From a checkpoint of a small transformer trained on Wikipedia.
Size: 8 layers, width 576, 9 heads of 64 (3 for keys and values), MLP 2304 SwiGLU, vocabulary 8192, 48.4M parameters.
Architecture: rotary positions, no biases in attention or MLP, untied embeddings.
Training: a variant of Adam for these matrices, 907M tokens, 6919 steps.
Each number is 128 + 32 x the weight over the matrix's rms, rounded and kept within 0 to 255. Layers, rows and columns count from 0. Numbers have three digits each.

# layer 2 MLP up, 2304x576, rms 0.0196, rows 1280-1312, columns 432-575
134163141096145202148155107162178134140123129155134147156119152190062188104169179087194052092131156092116102072133147157186151128149143192096133142120155149090143167090134159068127127109108136133120164175174114156102108116172153121129109110132099141116096097100123154126155113148096120107124119176110159160103181141142157135150132127119081092080143097161156122176109189171127126117161161115144153065130132135116128172160134083183175
067099104142117139140143152173070091129193141124106183153196118121146155111135179141138149100136179101123204134185085115067158081145136174202161127151134125145160131154147162122152117051157089151129111166165120114109164139188062126174114105126135130152107166085124115148087158108126156137169128146158157138143133133107128150169136113172130148144114142100198092131154124126113169088125164145095106098131056126088121131151166104132144
101054150157177103112142078136192093129100134116146153084187133135099098096140175152109124141152155163125090142076128125088128140126212170121164102085106106153072191140120153132079129214103118151151095125120080118066106153126182115138133143121132057152106167126134076136089157174088152147105112151141084114088137156175153117107104117126137153109094064103129159096156169171127090078143130158135100097121103099124157124137136073160102
136163136114156181160063150161096096161170141101133130144115134097149174104209138104093046114176121091160096112120118101181136147130119115121113111114069189141148140131113152143110173103099145100178061138143099073157081141097089083086118140202145075139169172143188109077107128099070127122121100095188129204133172135117153149139122129120192141113191142181106087056123162106142119147110133105161152121102097101101100125077111117146153
123142099115167195061177151096111126180131130186116078153134113159199165136148112156150126075199088192128151170084094135127098170133107108093116124099129165117119109098117164132204113165092112132094120128148149126173132149147095131151131109153085133138133110149106133148176139150126123139150125098128118120108092075157130144172081121086106121103136137085166166170140128088127087175093086154055119109140140075067155171090141224123159
098144104085117112131103109127126123125107086102171139158216129131135102182119054115078128132157108155130181166156099072089070110070140202109142167100107115163117099095094159023142162161182128129096174109163140081145139118153161131143176104103130139163207123111144073167200075166177037143166141130111129158156165106125170119195158121120123146100146121193182135092121105115150145078129110106123162077155061171105119135158107134111110
099103112111146143104121142154154063122175060099156133156094100158166054124103067053117116140115087102099080110169102148107130116173142108182141149156134061134103159153102140066117091116112145102098125114115136082161125096118130157117120110102165174184000092155182193162110141150105110111116115086128130150097142124189107120164080141135128178135176116100152077169066082134124118116178111162121117126096129071153193082101058167105132
134101199161153066164055108135140072168152170125142180050071107135077134155206043160132148116141134132078098143134181058153124131101101111108184079097128115125129075154084181170131117171116168131151160130169101170129110106145149141104112106143132124112101185136115125115100133130167131054145110120121098172135146082111089131074122143114131084111108111156101119121123197114155159116111134166173116161104109117104122122105096098134103
160120100082134175129163149169152174156147122088099123161119139141110063193107063091152130147169109060178114162102150168168144179189150116150096113184152137138072177167126095075147173089109106122159094130092086132117109110095104090104144158098151179121130084099136114099161134145148158131093094156113139161097140122127113076162135106104128122068099105148125160215126071098180115135104087184129125114089139092169126097110123096142137
097114159160079105153123151169110169150047137092081162125090171112122087164143148153104139145147133085138138131100102156112111129134134196138098079147089114128092099127105151177115142152139153108119138108127117103092143094161100125158123115124099077158110131131089100107100082125145102122077124075095141106117114145058179152137092155121089123160076127144104155129121182094132125120113092134104142098107137158114104141137142072116108
140160147138141153181113109138171098162114123128122082104137117128145153127094100180167064078129148112093119131132130115136155107125121201175166173124079120084215138108131117099146098101100132117178189128124145088096154143168111127128142084174059131133142156121121068086116148109105145149181118180109116148093163131092143155114125177135145156190132152172169121160106118147114183169159148121130186113142108161154063169109172100116135
093075161106109116126139159142178151174174146171155152109103154116080135129097101177125166146114139115163103092101111116105086099134102143156116180166135141131093142143135094132151111149162102123150086126148132119049118153134144140163137134129108124105144167126101167103088124158155141137119161129127126073132163172113132141106165133177116103133091162109070166120133204094096129156123106074141099156123134076141179154108111091165145
168133143122119103105142112088150105121127168057132141086101133094126117149100125086147157064189058134158140115125130137146139121088105050106075102117116149175071149088143123072139158128065118138144167169095131071170150142106115144085147149112158101133148114117113139175157156135147037125152176151117112149135118152139114134113134092092125109102163195071055124146129109171159075146185120157135145148130151124140124118103117120065109
137151114149088077163096144113126147127171120147192085116125117142167145155086101130107104134191084069152161141135146148112070115137128140107126101100161116143196175099084126118103145110121130138149075158160219091130140091148128161104149161150133115166126055164115095125092131081153143108136137107121142178104142104143124153152188115155148152133167135112085079159090049154145103121127095112109101140121137159095128129102124147065132
111133119139126164135163089121136140078122104138142204102065130184109106151161137156130083080115179147123098144066156094124184084118188091151119134126127141138150138198171113160114128198144170120159131089069108135122101105208113133159135121173150066129102161134115119188102134145089105158123100137094106103140156118130136148141098136149143114107142101070119164097113137109139099160110152122159114156132119110097091117067141145145106
112123124164148118093100139135174146178193118150153147164099139086099117168102115118098125145132093084110166169138106107119111116145134101197113108132122173173138155195122123139122140115141075127122144135110153127128111160074137123169130158105132112168127173123143171129159041100143153119093143160146105131119125166186130116108094062153090121133099126128116147074184124178107107116117103076169122149163154143180196095128140154103089
140083158159090133127134126132104108094095136108108123090144119128127115096133137138127107132107139089141062118164097113092151118136102140117120123104178143111159148136157181103145136091125175078138158089127138099089133106111096133164144089170136166123176139103134126087161119159075116127175106117136130145119135152126132114103133156139207170147089071151089114107139178136129109119112093123091117108101129128101161130122159121091134
108111171189126176129114100109083077123151141112117141141117140093113146122127202165124188132078164097067137145115148083125128153096139057084166121144100094196102161121136086210095121188131139126129111101082191134128122156151144156162163149173159129148114145171109155109134160133175151096126157111169136065125107154143146177137140100099172077136129122100163117172125081127088070120130092130153097175171109146127113156167090141137199
118108097056102152102200164171105102188123132205154072121147133115112078099152086116101154157155103142171136157122145116118096090112123200118164164133147124102142135125132118138122081109179163135141142106083155132108143087157121146150083138180085109138099135093048163019099121193173128132101148129092099134135084203088123087136061139124069146121056051094148126089093142118148145116099076149105173039167134106105088150141174149169109
134136095093104117112144153124068119135106127066082193121071167115134105128186139132122111112107118224168158174069096143096105148182106078121109098152114168166069179151182090128137118116127163129100053113096115119192162113112123079151107121156110146147137163086105117135163179144159121147131050151140122091077084119070182100075230138137137177089032128138150200151148131078069156095107176073034127094121123157187106078117098061151132
117138124092185217141069077200136150135112154096178136139189139115116069151092138113176125174092138078142133132101186083149115183066111138194104055172086128173073177124150114128132145103105142114147162200136082126171143108099081120144200156085139103131112155124084104087014135119127156137199167067119118103172146100066120078110201153169125122114171082100098172109137086166168049184100134180175096132132125103150117111116163130060099
184125112124080153131200141104137142119148113102119100113135125113090124156115142146107165072126135071115167180145172123132115138138173108137155150150056138160119141149139096126126127102128159108161133122137167125132107101142093144123153098132042108158096115135136166106145211135116104131153128078136153114125123117140074169117096114094149124138111112108181100138117094127127114129091122144093097111135090139130147076150103091135193
139149170049111094102157121128128156114147133168121190081114119163134147082111131171100120118162135142155123148145132114138144127113099166028138140159173157085104114105096147141116102128120149115137149114154138142088131113124126137093144122087093084119118109106116090107109130122134105132139131108099131109108137160118109137076137161099156106187154158151099121153136151042097149130120139143081090077127170128171108109107141133121168
174140120124106092055127146109141119105150104110167079121142106155143130102159146091122122145106136102111160094088170138137124154117139112154082098116204220165169144152136154132144141130108088134149121133112136117097115154091115115156127139113139156070162104134112140136109107118073122203115150147131091156122161116118145128184149078186089153080103120090155161128152079145076149182137138099125184105188098133139109127121132110095137
135111082158142118102184039068134146126148036116167104176114162096085123115182132127133104150104103100136102099165100059157203139154127135137140107130145113127080183131165092110174133160077149108135097077072100158191134184096087196112169162184158094135096096127149140084181166120092043172108072097092113133148111137204104152130145076134120180094125141115131147151153114216172151120185120148111073150075141186133091118111084161134152
137114157097153134126132153145123156125156095129177104145136127126166161123090109137176148098158133115091146147159092147123126114172148133120185144160139192079099090132107067085150103115166118075088126128133128056122099089185112102115144118152151072160166097161127140138129121151122105070174149133118172136166147144123143168174177161127094106107157214106123103111083112144138106137114180143114116131129117144158159096158144099164139
120165118085087109126094108115108134174117178117208161099123131151130102139126198166125141116255165092113089160128158157102096117128120105191130200163095101146207056142134161153095117129158130134096148131129133175105091158128101078116165118160154116118107103064093224128136110154118131088110124178104126166110137152159120103146120131158111078097107092116170155153084159156109160089084112089119076089071128166117157067214116132129120
112080127136173135136154133163115146143069089090154132146098125171176155143074182142113101118141131131134126089092130063160171146088123134149127161183107084158132103131113093093096097117109151099095142097087118093134137084093066137128128118110097136148126133088139162139109163148115140094155169122138070141183156139073102108191170120099112160122160146070121103109099106130192081149137110113132155160148100163126143141147149102152177
146185132197136154149109168099097147096135165105122129132116116177093108141109126128121090127138144120059109201098129156071079137201155056146103114110145134117159120102153109118111099155095136079105096136105165128139120176062106143126156125152117153095127123088086093129091116141108075195126064083101103130192088120186120144117125138133079139115096059155186106139097090130125145137133052107125132128087178127134114022143115167121186
100090076112133108149119141182088073166148111098121148169138149124154152134098072144119106134133158126076139174134139117152021144097111140202159130149114203118130199075145094153104084170170063149143200130104145084130102108086142141168087113165076173094097174096148123172141108134094117092127104165116171122208146099094096145145148111142123093107074211177119078114161110119122182168147182099074096091115128144139113156143153183147097
149166136117164095111106098071144213183105120074165075117077133089189165113150108146110125150112101180159098098163137100139131110152101147137161145092093163104189116155157092111126130136128073096129170123104153108071163088094158144101104128097108134161111122109177115110183101093093051106099171149133154168135141201172187103144143116128168181132164121150169133187110114190116143127167118153143173119125121134081162068103100104169134
168158143169167127119131097117136098180140128187072094137145108098151111125118142146181141143135105144165164122184141129135123184134104147138127125169130102168168137107216088109164159130161108124154151075080129145157062121099112144159132112135129150095116169073111105186182133157146112124180138123152142123114086101079091108153152123084150115147127096114103101185157111150143089096171139149069096168187110124127081184082158152139106
075142173120096157083120060103179101152183135171132157119107114146128137113146131101128069086121148171164083056149159172107127062118114125183160152079109090125097164127100183125148110174112154141104132111115161175128145143117196154068167165165137094132134110192159178128132123142160112163110115155068119107117106098111143132049063093090141220143142099104149086106154118132193130167110138152116133122157154154134163166113147098085172
# layer 2 MLP down (transposed), 2304x576, rms 0.0181, rows 1280-1311, columns 432-575
157110192086168110169116134132177126120132165136141183187161041107153120119089113143180110151105091056107160112213101157155140146189109109082123144114090185119136132127148109067106098143096114147120151181145102125109180078122150092161127172160113135142088137080141169127136122096074176097169105140182111186124139118142188133115131106110145122156148166151129121133153104116195167087125194088173075083182167138101150137095110123136093
097166103048164136131100108168099096112143161125151124143174156179145121099155143085183145108137160135194168083148094170130164150089098210193091122162082121147122098182122115108168079102132118119167119161188170121124195173174101173155102083162054120148150140117091151153119097095137109189167076159162127123204155169123124137115091143166100139122131149151140122137168133150143175155104122139090109126091109130097129168186144125115135
155082096172191107152107131095073147135114078153180128153149073127148110146100086134135149138093162164158182188129079041125119141159123125171182154131152131099082203076139106075130099209125129121101140097170132109096128155162145170131184104132113107168130187114121094101101100104161185191108125073086134167116123114038144115062123167137113157107164130167147106103152133135164150136104120105155164119131139127137189172165125124141182
104070205124138111193138126027166162120088194082168082134142113152174055171142130111115188131108120121114137115114119156186135106107117141160105136104117084100119076137145159105133177118126112180145087127113148109157137114168119109152132163101085123156139145117150102121151148123125087047182077156108081160094132108098106144177144116131188167084121124104127131104171129123049179195129121177136130103036080113144114083098180176094105
136084056157138176050135159179119122171160106111117106112122125097143139105162130152139172178140035153175125162122155133120093154139137124119110143123101157113085133145158144102141123139138095137095155067167148113115101106106145128138066144144154133113129139107153144133101097099135126122109120105139081127146120118119196086100129102095122125115101144080131226154113133113093134123086156127159117113170156025073115123126122200187147
160108159161170070086099125061147085143100111129104091174215140104095121151119113125101127189153121171097120132144083130124094086161144142146128069160131158200111114166189111127117074219139088088153143108092114100119164144159123113074125149139082193096134125112131151146061175141110068197152250147116117161110105156105128181161159156146186083116089177093114111054172055169116103134161119143103169162138069107153187119134130162120063
145110121170143123110168155203164104135093092122124080164098125101129048113122063119172110168093092120152178124165165107123174127119089122156218145136112080150159150107100092108106107126102095114122089108119098114064144102164080096132089154103081149150084115135123133135160128096098130105114138143101131148141178118184136098152123155140106175124144143153123070117141110207078191164199113146110192126155061165125174157156142112091126
179119090103132097121136155134140083118118101172121102200108162129095120127152118104093116132137135135127120179170137118167112129189102102128118150129134149056048155144143124113175150129093117122081158165129143112157143150072151108170093126152132120122182099083093117139075121123095165145152150121137127121142138062090104106150134145117097162146154113179124072124182100135186114119150106142104141126124081052144102184165089142123144
163091116088161077142199159141132111130145134122159134115115144109105127161100096145116113094159144097109125146110136109135143194150108142103148164141166116100098126164122087088068131121101120104137120151057116136078135111107210175130103255121141141146133136075123163063158074171136156136146148120152192111048146152119122065110105095105107099135165119137139136168139102160107129145176063164163122114093167079088164090138140163107156
122097134141102110139158166188161123096104089127099124137122116111185074134141102149111090141126129201164094169097135131067166151102131085167106162125167127115072092093071150066141154125124090107133126141110120114132152140144114167120140099162142083161129159092122094104115100126115163097102134116172144096123133134086106088132168130079133118135161117124122151081113112119133197062130130111107122065099146138148126139095078133119087
135117103153168150165156137134149094113126153139121074163127129140130113109128110113111152150090092180100164152088151109159077180105126144099089170080134151122111106092084106123046123107163112095081114245157151144107142113157152107115061062109093140058082110164110181114170145176123143133191169190130068114168109103106145168176128183125112100127104162135059166102138099109126109106119115112165132160116111080121152111123095170105159
114096141129140138182129145118127108110118154118160084129120093087093140113118141182114146157134126122174063101106145088068073093119142123102121165115138116104098148111126100144141101166088086131084132131163156095108101174086155157126188131107150154117140162190126171079144150198176101160094184151155114108160140194152145159175140085161136105144136157137116193164112122111107101107149192127140099091097115120134148144102123097160143
142114166095067093128126069139179112085174118111130084091121157097132140171078116124158127098158194125105152095189103172137114122130098094107164130081106141121094127101119075160128123165108163077141151146094157152063076113140079099144138134161217146133138057174087059143142106191102088123158124059179120065163105150127159153095167115093103171186167155161166089148109054133128107067149098148125088130135148116069095178180138134167151
135115136115125097123163100092127174072144127126158128182099145095114200134077178142113070144162144046125143159176121145193104131141137113115196074137094162085172155120132108101079141128090144077066111158099165120151146180132103128141162177116186176198090089158130095117148161122176126122108051133150077171047199069139131109124129125109112114116095174127087079153158084155116130143125097119119097132126140159098125133166123110087117
142144120153104115115141188137139150170069149059100112131177127107118166127152155149076114149139142110104117096127144101151120127125056126103123104140105134138057120141129153128127146126087092145130109099150200134111195149089105163128127117118165161150121119136079125159120094106142103058146157117158120133097107095203189139085099135077152110124100143146116092122148118173164185131089077175115139096131153122178157142138143152094154
131171080183158123142123083144116114177168152170151137159113152088134122165091142194078145128139105160080117127121139140132142077139132097117057147131116168135167097141099062166108106155113102098176134113186155110063150172087157154142094131124132104071087134124093104089168121147131114124173150093146087113107173136112148112086133164159149107183142135116103118108119154163092114103145133078153144140136165119165156125186095144076083
152132130166067138135130140110151102130110122117108131074097152127125131117151142107189108148162111158122128124156107140133157124091126156147174109101112116114120144156128184162149135166146061113137180155129159146156097128083079105146081149092096143142100138123123128120109132079108167096159139129125175109107125146134121117090133144065104145180108032135113164123090145106130098110112111138109164126127113189081142133105108163054161
171154135162153085136098178169141140101121128053160144079114164101109053106112077144072044139133154122111130089103068100187141131107123159137076111124138144133126150080079197107147137129088171153202115114109144139138170145128096157128122058066124112134110190175139143124088147070124149134126188094087179128085123127170154095172062144124159167125113210170102167159132149141152144106097109131126133089133164124104156105154177125109088
136137119183186104113102112085131100138166153097106109123133119138149087147174140121115144120111096134095114179114087161069148180156113087110093038174186121162164149178160116182134071149142131159151046124125081145152131157147163110079131177170174154120155149139185098179143134158105145130106102057085108182120144181049122169125120061119144090164062071149176080053101113106131123138084079158118161185192104133097124135143112125142104
118195175160132142105127149071148080181102118132152081149128160123128202135042187182107156101051109186096106121143099107117133151110091182120126113117121178144129132124141107098122095170115113108134132053119087116086131089098129161135157139185169122114134148167105166147109098081132143153151094109138135098166154117155118119139107109130120123160149134127166100119131172144106108173100159124095152088122133175121153118160129156156124
190136147130164151131089115105129156129162086136132197159102130154064182117127170095129144161123090122121079148129159187126124126126169100118160103167129164161135149099094146082137076148109107106145138157105097142154106138122130060136132232078123204130159133165148105182160125142146185118157134096177173088147081136115171120159209152124141142114112137111091137193210125093120103170150093128128063133168100092197168209149097091146127
144112119120101111139140145063115142155142131110140145109092139100122058162117122163131095124152153066141094104097120124126073152135133142122169161183088128113106101164125108140132131142133116129195083104167162072140113160158110078122127154121163130141112105106154159075192103184122126115095105118154125179128149079180168074145137165170117131109189108118091160157172091160176132115166062078081102173104093108126128150138129094170147
146108138128135175087153087134146154126143118084127148200098079131148154134131087147066106122097130098165121088107153150182143101110102193116163123167121136144122187085084070077096118138120108147126119107066146137159164132150133112135131089088166085143126141130123110156123203189130110101115153129115139080073080149090097129130142149120175145106166133165149125129124124123135094086123066121192138130120095115155123153125088163178185
131106136125140114096142170102129128105132119119092171150148148172155141113137134086096116125164150136145208140078117166148172134129117053133129148125201140138115105150156152107151105125114097135094129127143165091159116146147137106197147118170124140096110111123185117160132149116166098121130154137083158059134125107123150158096112148154103151081120057147169158125165091127101118109061144156136122141135133148118107114109096129150134
084155073160068153129133113093136143105148187090134107111147134168122150147131097110122099125108160099136134132121125129112170093108106075173157149148107140155138150100131145114117097164140123100176168091097153133120150121126146120137151128093156153144154082117111101152135142179151159114154090092137141133161104115106122151168151141142151135144109150156133137111096123167082146119164104128098136113103165154132171117124158085103146
115118086094146144165149144153052164111105112162133139170106130100152190205129069141088146144150132150120181089145154091124129190093127097075115147123084155091107101176128157082149095154160120086164144143180183103095151124090065118160089198150091100152146081148111134144132168078107101111126146186077078134132120090127107172113140132105165112149099088179126113127136148118162100105172153134148144139146174118094166129146109122125123
125105132133160100141193116158070121139112104118147139119137156099087162166173207101154101191116075060160147172174160123090137157118126157156102124066166134160055209165161061144130152089096147164087195144135125144053057099055177142152129105147186170106154155142122094145142133114098096117100150125126084130130113134144176187110189158124081153080095161147156112174120133176152107111094154123168099132100122082065096040102144098141140
190138137132101133127159120092128114134107100106051108121141156138138142126084117130100150092144117141092168127129128112122129194082089189138155080119133151155102167082112096141143135106097115135139151157115100094089126167078133141093177128125081084132131154123109129125184121124105093139123134107091105152125098158069128136192148142099137173102150144100060098159104137110124135119175130129123121118135104128131119154161134136130173
091094092134161120114144119114170054096132113174098112112117062122131073073160103141175074128089169129081110132139168176162134132153119132126084151175116110121092088083163110113138112113124125095109114116126137145167112138111141091152181163088134111164079081095095097089138135158171127112143130098167139084115136086146157096104098146146064151157109099123165120128146148168121141159161143154097102090138160074119168165105108117125157
102148085142167099140102150204114095135102158126125166160127123102147123134148144161127132093153167111139131159101118088167070110115160135147150122132097191137130140074143095161090123155138092119099172139150147129156109087097093099174131077163137120105155184144127117123134109061123184140113123110118104113158115057117114153110122132115145121150107195176116123096189110134166195133098172084135080109114138096173099153147108180104135
158113114128130141125157085068121163181163144078137112181134081136094169103127106135098080154143130112175129148140150134154165169124138165162218115111103099106181107111165047015194146091131142131103143114063211109075137106131123133101097192108134114104164167102084134109105105137137106103110110099176135148108175136155151146165129089110140084111129195131126202137165070145065065166121087131130172125147127169108168074138173116136158
162180116128149108082114186126153128059170099063149132129070114130149149129099177087153167102112074069146118164117117151148121169157141106096187177053129126154111160140077131180097097145104146098173083170164133108052153138142122100134141139123189134132127101173185131111131104078100076125140152155080122110067140151113163119121188125151096160054139131166102156152101157167088128156151112131165090180158078104094158122153112103075194
# layer 2 MLP gate, 2304x576, rms 0.0201, rows 1281-1312, columns 432-575
076111148134099139110142165067132117117161144049111149177118116080142167084109170155076159151094109110080135058118153101085143092153116112149151162126188124080106119093131169100104193069100136118089105142099119099128107116126096128143109172124206094147125178105140131146114169134136130139129144136127127134114103135090134149127154107136160141151091169126193116140120112096173121126150148133138069174140082143118086089172150115147101
124110170078098093097200144129083171097129095142168109099148100054199106161107088133104149111113152221122130164084160118109099108094142142123164078124148115079087164136155143148074073104168081152109077114199141165133182088158115106162167177130146118146138123165040151189123134132139135116150137104092154124126073143106129158118115149120200095130089113092164150125156142076094103136070104121103140185148138155123119093132202132112124
130132155080109169157134115182120155155143167192087146207127100079185059133126172064129117078085122076134118115136145158161078115129092071120137091133107131137125184106115130095087164167078101136185126136157120165122165166105168167085127159092144126094181149135094123145119098101196136145075139089051119156052146084087116175162090102115089116072131097050163104139124166115195142176127127144150130174154123172155132164163132110091121
088112146091129200138158123087155106104155114200105060134118129144132112153138063114127125150127135185091100110160115100144152127070149096098123143140149136149123116142126105074076119144084106167153117159082152108112137154125127181162138168103085144133069141163096183194146171137088086145170164147135088138057127170158084154157063150101165151132119118083153078085126142089157118157175086157044150170185142197036095147152130125115156
146146100126189157148145147111128103094130126119199186157164147215156165147116147186112119127140116053131139115150121143138169145099107129063155195121120141081146107153111070119122126160143158163132132074200094124152140116126057158128122099117134132125119076168145107096163103123104083141101092142122140145109168129139164153131089157117164151105121126113141103155022185061152151151123096109171161117150143158068042185123160127086128
156112097122127085109099054156110154159112121159187081137140124022103132192144102152152166152136124136161150094107203097131137148073138176095139118098092107142130131178158127052104158147100102167121189126156117126167210077146150132135120093084152108153137124095108076165188069081148138095131134158107151203082125090110062103102087125105149128146138121078121157097169169128099196152126132098072143126230134166150107131109131124083154
129149171133133160136127117127123158101176143120109161072084071125129144127142078124136150159133105124096173116124120143110133129137102118201108096122166108127140136097113129119106109119100150118171120224114110116170171096122143115153147100114108224118107118133117093121137126133192103125121115103113132146099152159120130159113142080104154128112125133090125189110088154133110166114096125142158146074104093178146065088119091160119133
113130136076106139112112121066179132126120125166125092130152172158159193197161145150153124113114154111118167085164087134157139137072130153111124143116133120062137131118219141083108083100127135120167227209136191104139130142143135168119123099163124119168187167167069087155075151098124137145130171163122125103150134139105115149153154170114152159134145117141156102129111180172111118104149153145096148126142106146184101148138120187124105
034111133111119139140108162116132132125137128116157125129122079131069154116095146091133146159121129085097102087170152171194129122095120137068201095125065104169110141120099120142085062163127097111115150069141119109116111096127127115129108105128096129131139101167151112125077129104130153098125148128134130125065104145197143113101119146143086142121115138141131110132125170155125064156137113147132149099151126132070101155174145061171127
221096147145213103153120097120139105193118124161142096170076093109119113133155108210111133155124092201129110123096134068164101151133109152065127157138169200132107140142087077152151119093159085083141100174150146159061123083129114120135136079137103122124107190157125153101169164152118085132121162179152091147116153139170171095048119165129120154140088165106128126136175185147116098141151118124170130143116159091146083145140171129107083
108129120129114119114110116101147133151156100121150092128148164129108146092065135100149140096123114162088151110127103162108124134111139133138107159085155169122187076164137088086130130172128089131111087122095100208131158169080152106114089140149104132152171143127147123117116131137101108168155114138109138085082157109069119172047123150100156138123115173148065109138165205116121133119132100073132134101138137091123138150135079108132156
112136161125092106109133134093162153110177117155147044115101169127125147109116118184146106164135170086112150104164144094106115120129154155134185139122144115112181135132111113159100098152113091083127122133131146182125113106118087126139154112149160146154157113137107060096178075148160139110137095107176171063141149140128156143106158140114156192181154094166201121155102090114143152140157105141110071119106110131110095151154145164168138
143133082100132146136149111093132152121128166106156144198096128126186140075144153162130104108083168090110130149136131145157158158151160150083095159127120145073134135106147101121145110118099097115144113180139093172204110166083193100110122164138168152160106157158117125156155167131145129095160111136151166076135151122112162150148082169103147140148118114080117109166133171165132085131138112149147121143190129115108113132155159105178110
084110181165141101141161146125181108098144135119119155113107165164097159117132165125125123137099150152156076134093108126156159177141113135080100152094135123129139106089104151161141204121135151124092148089130136199137126080117086125117083104153126110140177126167132113094126123173124146119126132060152162155135185124102122119052115165117177081104171133078075132106076178116125146179098147132121112085081146053160109127090066145095113
146146112113124112141043107113108140075105168160158093086129176156137151092097122106107175093070126151157118101141183153106100103195147121144066133137128094115146136107172100171060144188110114105119091130116112196109159151115142123121167164133117148118140074145097111156162164090136147121163127125110145091158110146106098144081107152165170105152119116152120137145098156131106166108158188129118072130145129105075129093121164203113101
096155144130130117117158127107104088102143179080114090132143130162147152106088184142136097102159120163129100123165133156068177137125080094126099159131128143133068130122106127149140094127111113139147149093109139105054121114087109150102130085081182122133129119116160165161117166118118116111092147186162146124124095134141102144149141125105157135124127112141130089102156133138160074171116145138096158118120120091128147134058170147162153
108133117150129096138098106182122118152123165082140085099118078080134099058142107132112118154074143153051103067175155133106146152153121175140095144088104140089103125135068130113104144112074088067164077109132082145088139117107119151137118162084163049176174117154188108122138172158210129169090175127086174132129183117172137152191136164113145143043110154107089128164132085168148107078131140033140106110178198052145114067136148110138148
123119130121144165109156108164181101165113110144200087107142161152085161164177123113112082143165118057130080131123154109174070127052110127160190159109093137079118152079086111132099122075121128092152232071162117081126103087079077132135095145125075177056113122105130077133130087161106060128153128159167170126128148112168126147178118148149093163125165117127093164136080194158114157183179127133146130131139076161147156145097130148217136
163102107076096139216186120143111136096180094146150158057057126062100066070180054137135100114159115053127075058143084158099084037098115109134146139101082057082078159134118133176110226139093125198140153133133129128145124147125142144084114142136057152126158079107152073132118114145151129070076160142049124144136120146087113115119123167099092136077142160136081150075112114080169121120115105198163104138133137116121099115137144148084076
087141104102108141175164112148122147130115140148156080119174126110164098200119075151185103112164245077162138128141161100168122070154168213129137090118152134082187112144181109121056156073114111135153126116134169114091209149081118171078135097118113089125097165075119146066151167133103056107173136184124120186178193117165062123062082110083073171115109126189199100057088131152143139133153160154105193082099137078048131068136141122100121
109122150126157107169124123103122100113125149161114109120089138121105106145103150120143131162166135124169126144103148107143159094138142122103098109132126132162164152132163094143118177130095140176144087162119131085129090160121169081106077132168176110132118141148124070128100062143136127103114111123097147137121150151114163134129135149093134099114114093152125139185125145135139132095108172114130114116111079094126141133168151055098059
099157117106126155113084126071109195108120102111113119148103158178162147103063186130129127164145110145095164144152106078100126137113128072157096111120118140101134100125152168142123121131129149146116122171135125197133079157127117114158087131151120166143148136132168156103167094144110036160108149117189115068173154102126183111151161107165157136103161126095158156109113119142114094131146120104134118106148127136128068059165134122099134
124098146121132183156119125105123143086106121107068150147145126120119120141143121133122166136109108151139176134151111140141116069097137103082132108133191109124101137080154114093145147109112129103179125133090141166134191129143121138173176129151127162116111098141074088145195178163116152084152088084092103077141122110122109171135118178088103114115081092079132131119152110142157199131128133142122090126098191092145172122152125123088086
087120108156085127148152177104147119106089143114104132107161098133183128121141147126112088154166187119127141205147150141062059054124129119171154131113085055132146127135082093131076054145167108127138221122115115073070167114140115129180115105088136155120127087118131150149127111151152115109111114128108163150133160111091143144139155146155135127129122124179156089132057063116072161150142138096125110077104124148134190113163156094069164
135134122154164094130103142104140112128169157111122139070099131125066140088139171133102116127128091084127117095157198095139158082172123119118095145137103174077100160116118068110149141125095112173129091128103083120155085104127141117078121157098172107138132142128125117082143085150069083107126141137206132165118149090143120135120129104139111166181141158104146091130085137110144139114124150141124097140094092176111118147098080102171111
125133116118105098194129092144191095150124161178079130119150065109153085170106106154126163120175115153186128103123162121151113177134152145139141062121129081129123102118084100081045175181092109117143129139131134081085178106112131177126151106054140164132132118077092160147139129093150150089168193142086154131135135157092073148155098082135150141146110082081164071149160046126156176105153133139043152115204157132121143221125145094141116
171119116171106132175152129109120101136139134130127140147185116116116084099123136152066108094127139166060147127151110148119099212079111112114122118098164123095087071129117107117127145137119099139108144133114120116062141103116132155123087109083090150139154138100147087152129158124170151181114130130122098109072133116060135099117168096130170104059122116084090126106136140112138140114139105094087145155144216130171113139144143100141102
129155167113142091149116126130174132139149196149139145130106102070112068120156087082159142189168175104190115085133194075214123127093116147124206162093157129130124079113042084074126185153138066219146141158149086105140130132167124147088063100117113059152112129123104121125150069107106134159157161165133099203074138109094070178124121225138074110148196108159104164150127145085157155136146174148135135125111101160108088136152105092084106
129163128130139141105116110128126070169169129090169107132132187143162122126089104203142110085149128121072123118190156115188103116072117138117141118147160170067141159096182119110097132107099039130141194113061126101108164098107147148143058122136104162088107157089196112152132142091041068113127160137142182110149120128131116099131122090104154061134129161143150061147083128164146133240173145175081174139109142146121096125139199116165089
145117120099127159102150140101133137194160184098153101169181066164059117119178184100126063130205127111100144172195183093174150189095113098157120075123104122077123116099108121067087161103126128155155056146111132085164120059163112136119116145107197128149197164108086076162092132143101131101059111122129173151101152047112119115160124092119145102093123187152097140115128078107142081153132080158144194147133141144135170125115151154084116
143123152172138135117048144143156126101119170129115144142073146147111099129144098100242172112122065145137058157144149148113123129104145131140139164101122116133172077180143149141121085106124181060063139136107159090146151133124159159160092115178161117054133072133159089096121128110160089159096109115094101163114179115186127123169121108105082169096158151094107116122115163139165126180112086105153104104140078176130129112140092037149162
190145112173155168174082123157086184161144156049139095140170128135125190148078130081194078124118093108081187153145120118165119156131130139125152131149084135117128120095130145070113100118078089108138168185093120124104101103072103132127115093098061198157114148104142114153138122146142178103172154093163170078165100177129179130163209116151096117117132174183132103161106116187040132098140160126153114128167116152133094134122107148176167